config.toml
num_attention_heads = 2
head_dim = 32
vocab_size = 2048
tie_word_embeddings = false
parallel_block = false
max_grad_norm = 1.0
decay_fraction = 0.562
max_steps = 2859
Each number is 50 + 10 x the weight over its row's rms, rounded and kept within 0 to 99. Layers, rows and columns count from 0. The size before them is the row's rms in percent of the matrix's.

# layer 7 attention output (transposed), 64x64, rms 0.193, rows 20-31, columns 0-63
098:65 60 58 38 40 64 59 52 43 51 57 40 67 53 48 51 61 50 62 46 37 42 48 69 50 39 36 64 67 43 46 68 51 39 60 42 55 42 36 47 37 51 64 53 61 62 39 46 44 53 61 63 48 50 52 54 43 52 50 49 47 45 15 49
118:47 49 63 46 50 58 69 50 58 32 41 50 48 61 61 54 67 55 41 58 73 65 51 58 58 53 34 49 49 47 58 46 44 74 46 39 60 53 41 37 64 69 53 40 58 42 46 49 55 57 51 59 63 52 34 66 60 59 40 37 39 55 46 53
102:62 37 35 61 49 52 52 54 35 47 41 50 53 53 35 49 44 52 55 49 63 67 54 43 49 52 57 75 55 69 57 45 51 57 34 38 24 33 52 66 40 54 33 42 48 61 49 57 65 42 55 53 47 42 43 55 56 58 59 69 42 58 50 55
104:51 74 30 52 59 38 38 43 52 50 51 66 43 53 43 36 59 59 51 34 33 47 45 37 59 60 43 56 66 49 50 48 40 46 42 44 55 45 55 35 58 41 67 57 52 56 51 69 60 53 56 60 59 49 51 41 50 74 56 63 57 65 34 46
106:53 57 50 52 24 66 47 41 57 46 51 45 56 53 58 50 46 55 52 57 35 42 38 60 39 49 48 45 61 58 43 53 51 68 44 49 49 57 49 56 43 58 50 52 58 44 56 53 53 50 65 60 44 55 69 47 44 43 79 17 43 71 60 53
109:70 52 39 40 66 57 47 38 44 64 43 60 40 51 42 64 46 58 61 45 59 35 38 32 41 58 43 47 32 62 60 79 35 47 62 60 54 46 44 45 52 43 43 51 41 39 57 55 52 44 54 52 41 52 53 52 54 41 30 45 41 61 53 37
096:27 39 31 50 55 54 46 40 43 50 67 72 49 53 37 60 72 49 49 61 54 44 43 49 56 57 59 51 47 60 26 53 46 51 35 53 62 42 46 57 52 58 55 62 59 69 55 37 45 61 50 62 48 32 59 60 37 46 47 51 52 53 37 49
097:58 44 47 47 49 51 51 55 30 58 55 49 53 55 56 40 50 44 41 26 57 48 41 72 53 55 37 50 48 35 44 68 46 35 47 63 45 38 47 43 44 60 67 49 43 48 60 47 78 56 46 42 70 51 50 40 40 32 64 43 44 54 52 39
102:61 53 53 48 54 46 59 48 51 73 62 50 51 34 40 55 54 41 30 68 28 72 56 51 39 45 37 59 41 57 61 31 42 35 46 41 45 53 49 58 44 39 54 62 44 47 49 34 48 55 47 50 41 50 54 33 53 49 52 44 43 57 31 65
098:55 50 50 66 58 61 70 63 48 38 65 50 39 35 42 42 51 36 49 38 56 51 52 56 42 67 57 27 54 52 55 42 70 44 47 47 54 43 60 47 57 57 34 56 46 32 46 31 48 29 60 56 53 37 38 55 54 50 58 47 41 54 67 55
101:61 54 53 33 26 53 64 42 69 71 54 54 48 50 55 56 48 43 64 56 50 62 45 40 68 64 49 46 41 57 58 52 49 44 60 45 54 62 47 65 55 52 46 56 70 57 63 43 52 48 43 41 50 57 49 63 37 68 41 62 68 47 41 59
109:57 49 61 61 57 51 56 24 58 39 47 46 36 49 54 35 48 62 64 40 50 59 45 53 49 58 44 38 51 49 31 50 61 52 58 28 42 36 70 49 52 44 56 43 46 50 35 45 46 72 54 54 47 70 58 34 36 43 46 62 56 54 50 44
# layer 7 attention value, 64x64, rms 0.223, rows 21-31, columns 0-63
108:19 45 41 62 51 58 39 43 65 42 36 56 52 59 24 60 41 60 64 57 46 53 60 52 49 52 54 58 48 47 49 27 51 53 40 43 48 68 48 47 54 53 39 48 50 52 51 54 48 60 43 59 54 47 52 66 66 65 44 48 38 59 34 61
106:65 39 52 50 44 61 57 62 49 35 61 47 45 48 29 41 43 57 64 51 61 29 45 74 55 55 47 41 37 45 62 44 44 45 52 43 35 66 56 57 57 39 65 48 69 48 36 46 66 33 55 51 41 64 46 40 51 47 62 51 43 45 47 47
101:53 52 47 25 49 64 49 47 62 46 58 59 51 59 71 43 38 62 38 49 46 66 42 49 67 67 52 34 66 52 48 54 48 57 55 52 45 33 50 43 43 50 57 47 54 33 61 42 44 57 57 63 49 37 42 38 45 51 42 76 34 42 49 46
098:48 59 43 42 58 69 65 55 48 48 42 48 26 46 52 42 52 38 48 55 40 52 64 65 32 59 41 50 61 59 52 42 65 33 50 45 53 46 38 44 59 51 47 66 50 64 50 50 45 48 51 24 54 46 45 51 68 61 59 48 25 46 45 57
112:55 56 45 64 44 53 71 57 32 58 33 64 61 58 51 60 34 52 62 57 68 61 52 61 35 45 38 41 49 55 29 71 56 48 34 50 60 39 61 44 46 49 62 36 53 39 57 58 53 46 45 51 56 47 52 60 48 38 38 58 59 40 43 44
092:51 61 49 44 59 46 49 52 49 61 49 41 55 64 52 53 47 57 53 41 78 41 63 69 57 48 49 52 29 59 51 40 71 52 46 50 43 40 46 52 59 50 47 53 48 46 61 47 73 45 32 50 64 48 53 46 62 58 43 37 52 22 60 36
103:38 55 58 32 54 54 55 72 42 44 37 50 36 61 44 54 51 53 41 59 65 44 33 49 41 50 37 43 53 61 46 55 34 45 37 62 41 64 41 57 50 70 50 53 33 43 47 55 60 61 70 43 44 57 46 41 60 35 58 45 56 35 43 41
099:67 38 63 36 36 38 41 51 55 62 42 57 45 60 55 33 46 62 37 49 61 52 50 48 41 64 56 69 49 48 50 58 37 70 52 59 58 53 47 54 39 49 50 45 64 48 65 57 51 59 37 48 42 58 49 58 21 42 50 41 42 62 66 42
103:47 63 66 57 39 68 48 65 60 41 58 31 46 53 43 51 53 53 54 48 51 28 30 59 40 56 61 55 50 52 47 37 56 28 63 49 49 61 36 38 44 44 47 57 54 43 29 48 38 48 66 39 52 50 50 75 61 44 54 51 49 55 46 51
100:60 38 53 39 37 31 50 46 51 54 59 61 54 42 36 53 48 56 43 47 49 43 54 41 64 60 51 59 46 46 57 54 53 56 57 55 66 33 65 60 46 65 48 39 58 64 71 52 46 56 44 60 26 48 61 61 60 66 41 65 66 57 56 66
104:50 56 48 38 47 63 54 53 62 42 53 51 42 31 58 60 36 41 58 42 36 53 63 43 52 64 49 29 43 44 51 38 44 29 62 47 41 55 44 69 42 36 35 52 41 50 49 53 32 53 60 28 38 48 40 49 60 47 56 64 47 38 37 52
# layer 7 attention query, 64x64, rms 0.227, rows 32-45, columns 0-63
096:63 29 56 48 43 52 50 50 32 52 47 67 50 48 50 51 44 52 51 54 50 53 66 50 45 44 63 50 65 83 58 47 36 44 59 49 64 58 52 34 75 31 46 46 53 59 43 52 54 55 57 62 53 65 47 42 55 40 54 53 62 60 63 45
101:54 45 45 40 44 67 56 65 29 54 24 39 53 50 51 56 58 60 50 46 34 48 55 41 72 52 80 46 61 49 45 53 55 52 46 49 37 57 46 69 50 49 45 62 33 53 51 32 54 54 55 66 50 56 49 47 47 60 48 58 64 43 50 59
092:54 61 50 48 58 51 47 20 75 47 56 52 46 48 54 46 43 51 58 43 50 44 52 52 45 55 34 67 47 53 44 53 28 46 46 47 65 44 50 41 70 38 48 37 57 53 34 50 47 65 59 34 60 50 38 49 61 43 40 51 54 57 45 26
102:66 42 48 31 42 72 43 43 51 50 37 72 51 56 51 47 47 58 48 45 42 56 68 42 44 41 62 48 48 59 50 43 45 51 54 53 57 56 34 50 73 36 39 49 50 49 49 42 49 47 45 51 72 43 43 41 51 56 36 60 75 48 32 60
086:57 53 66 66 53 33 39 29 58 56 65 71 41 48 49 53 39 45 41 42 52 59 50 57 59 45 34 68 41 47 53 56 26 43 42 52 59 40 46 41 52 38 61 44 65 54 52 54 44 67 56 55 46 51 45 44 60 39 36 35 52 53 43 36
090:61 49 68 37 44 52 49 50 35 55 35 65 55 58 35 46 62 49 49 31 49 50 70 53 58 34 60 51 47 55 54 68 36 52 53 42 45 69 51 36 57 40 65 42 36 41 51 41 42 50 52 51 56 39 29 47 60 63 38 60 53 53 39 47
100:59 37 38 26 33 53 48 40 47 38 66 43 57 47 53 55 47 60 42 58 45 54 58 57 49 48 56 34 39 47 54 50 56 32 74 59 48 51 45 56 46 61 51 48 51 62 47 63 60 40 37 56 53 29 53 57 38 54 62 37 61 48 42 73
102:49 69 32 53 62 41 42 40 47 47 54 43 44 62 52 56 58 49 39 47 53 54 54 48 49 52 54 58 30 46 37 58 41 54 42 55 58 27 53 52 48 46 44 54 68 56 50 72 42 52 56 53 48 41 57 54 59 18 45 31 33 56 54 36
077:47 40 34 56 51 56 50 46 48 51 55 32 44 41 57 36 51 47 60 52 49 51 42 51 45 49 40 56 52 54 56 42 60 44 67 68 56 40 56 76 46 48 60 52 60 77 41 44 44 44 61 56 40 70 40 52 58 38 69 32 59 57 55 37
092:61 59 49 60 30 43 46 52 59 54 45 58 49 34 31 52 48 29 57 36 56 42 48 62 57 51 35 57 65 49 54 44 63 49 67 69 60 68 45 44 60 58 57 31 49 65 52 51 55 38 51 53 52 58 52 54 60 40 65 41 59 62 39 41
093:52 52 44 57 46 71 64 58 36 50 59 44 40 43 45 54 36 49 55 51 43 58 48 58 60 49 60 68 52 65 62 38 71 51 58 55 59 44 30 55 45 49 48 36 66 56 44 42 50 36 67 36 45 63 51 37 42 59 44 59 54 63 33 38
111:46 42 67 46 50 55 45 36 58 67 69 65 33 49 58 34 50 51 55 44 50 53 43 54 66 60 50 51 68 57 42 44 55 51 57 41 50 54 44 47 66 48 59 68 58 68 54 62 59 60 40 47 46 53 53 37 29 66 48 38 53 29 46 45
088:54 64 70 60 50 20 56 50 62 45 50 47 57 38 41 35 45 49 46 50 30 42 40 54 45 38 48 57 70 30 50 40 63 41 58 42 60 46 33 47 37 65 52 44 43 45 49 40 63 53 47 45 38 48 53 48 62 60 54 47 45 56 64 48
079:41 57 57 45 43 67 39 55 45 60 46 67 41 53 49 52 58 45 51 53 64 32 68 47 34 65 55 44 58 71 58 58 50 68 44 48 29 59 49 47 49 40 46 47 38 31 50 54 50 41 59 49 59 45 49 28 51 58 38 64 39 51 39 39
# layer 7 attention key, 64x64, rms 0.219, rows 32-45, columns 0-63
100:32 64 47 55 44 47 46 35 46 60 57 35 31 46 52 45 60 55 58 45 63 40 37 40 45 38 41 49 27 45 37 47 56 54 50 49 49 51 58 49 54 55 43 42 59 44 60 67 49 47 49 46 55 20 67 63 66 44 36 51 34 41 47 56
082:41 74 38 52 37 45 37 39 54 37 58 56 56 53 38 53 63 46 36 43 51 43 47 49 52 37 36 52 52 54 52 59 60 42 57 62 49 49 71 35 40 32 46 41 58 59 67 60 51 42 44 54 32 45 60 65 44 40 62 36 41 40 53 56
059:43 35 56 39 61 52 66 42 46 51 57 80 45 47 62 35 44 52 50 49 75 46 50 35 58 50 41 55 46 43 62 41 56 50 69 48 57 54 43 48 63 46 67 62 48 40 32 60 42 60 36 49 61 57 56 48 58 55 38 47 62 43 48 64
146:39 55 46 62 48 43 55 61 33 54 67 46 45 42 49 43 65 44 43 48 52 71 45 49 56 54 46 54 65 48 47 53 64 51 58 58 45 34 52 45 42 56 40 40 60 66 47 51 50 35 59 59 24 40 55 68 40 39 67 34 29 53 49 45
077:63 54 29 58 72 52 44 44 49 50 51 61 50 39 37 65 32 46 55 58 60 64 48 45 60 77 54 41 44 41 49 53 46 44 42 53 50 35 48 29 49 51 44 50 47 64 36 61 34 43 46 40 48 56 64 63 52 43 57 34 59 47 55 55
105:52 62 56 52 42 46 53 57 40 55 59 52 54 57 38 58 66 27 43 50 38 64 58 41 47 52 49 52 39 54 67 46 63 44 57 64 40 49 57 44 42 66 44 51 47 72 56 57 52 38 51 56 26 65 54 66 34 46 61 35 51 47 69 48
116:49 39 43 65 46 52 44 43 18 59 45 36 42 43 60 52 62 52 60 60 58 49 43 45 48 40 42 58 32 42 45 60 41 48 45 64 44 47 55 58 54 55 37 35 48 31 45 41 61 52 65 42 59 28 48 50 66 44 45 50 36 66 45 53
084:53 32 39 47 49 40 51 43 44 41 52 57 38 52 55 48 57 67 66 44 62 37 46 44 49 60 41 40 48 50 48 51 25 36 44 57 70 47 44 46 48 71 56 56 38 53 56 56 32 64 59 51 73 49 49 42 72 63 43 62 49 55 47 49
071:58 45 42 52 61 41 41 52 45 55 44 71 36 55 62 42 43 68 64 45 57 41 35 55 52 52 40 53 50 25 45 55 36 44 48 46 61 53 23 51 61 57 54 61 58 50 50 57 29 58 36 58 55 44 48 34 61 62 55 58 62 58 42 41
109:66 74 61 40 48 52 39 52 39 59 46 44 41 54 56 43 51 27 42 56 36 73 56 55 35 42 45 58 50 31 50 47 56 56 64 67 37 45 50 66 50 50 34 51 60 55 50 39 49 55 55 48 48 59 52 64 34 57 53 35 43 39 45 48
114:60 46 64 64 66 56 55 45 54 40 54 50 51 39 53 38 28 49 60 52 47 51 51 37 53 59 66 46 44 43 49 42 48 59 44 47 64 40 33 62 61 58 43 55 54 38 52 27 40 55 48 58 62 41 54 33 57 47 58 49 49 67 20 44
078:57 53 25 60 60 60 60 51 29 51 40 56 61 31 36 40 46 44 51 71 51 49 50 56 57 57 53 27 61 43 45 44 52 36 43 38 63 46 54 56 67 44 54 49 44 27 46 55 45 45 47 37 49 51 51 50 50 56 66 40 60 62 53 55
125:60 55 54 36 38 67 62 63 53 59 41 58 62 51 47 67 50 28 36 39 34 59 51 58 46 44 54 58 47 57 64 62 66 61 64 50 42 59 61 56 50 45 49 56 43 54 47 49 68 47 61 50 47 71 46 46 51 40 28 65 57 43 47 58
061:42 64 59 39 54 41 58 63 66 53 64 36 56 49 42 36 57 42 32 68 42 62 65 41 42 43 69 46 47 65 58 36 63 66 53 50 47 40 55 48 43 44 39 50 52 62 56 44 66 43 49 46 31 51 57 65 45 50 43 38 53 49 62 49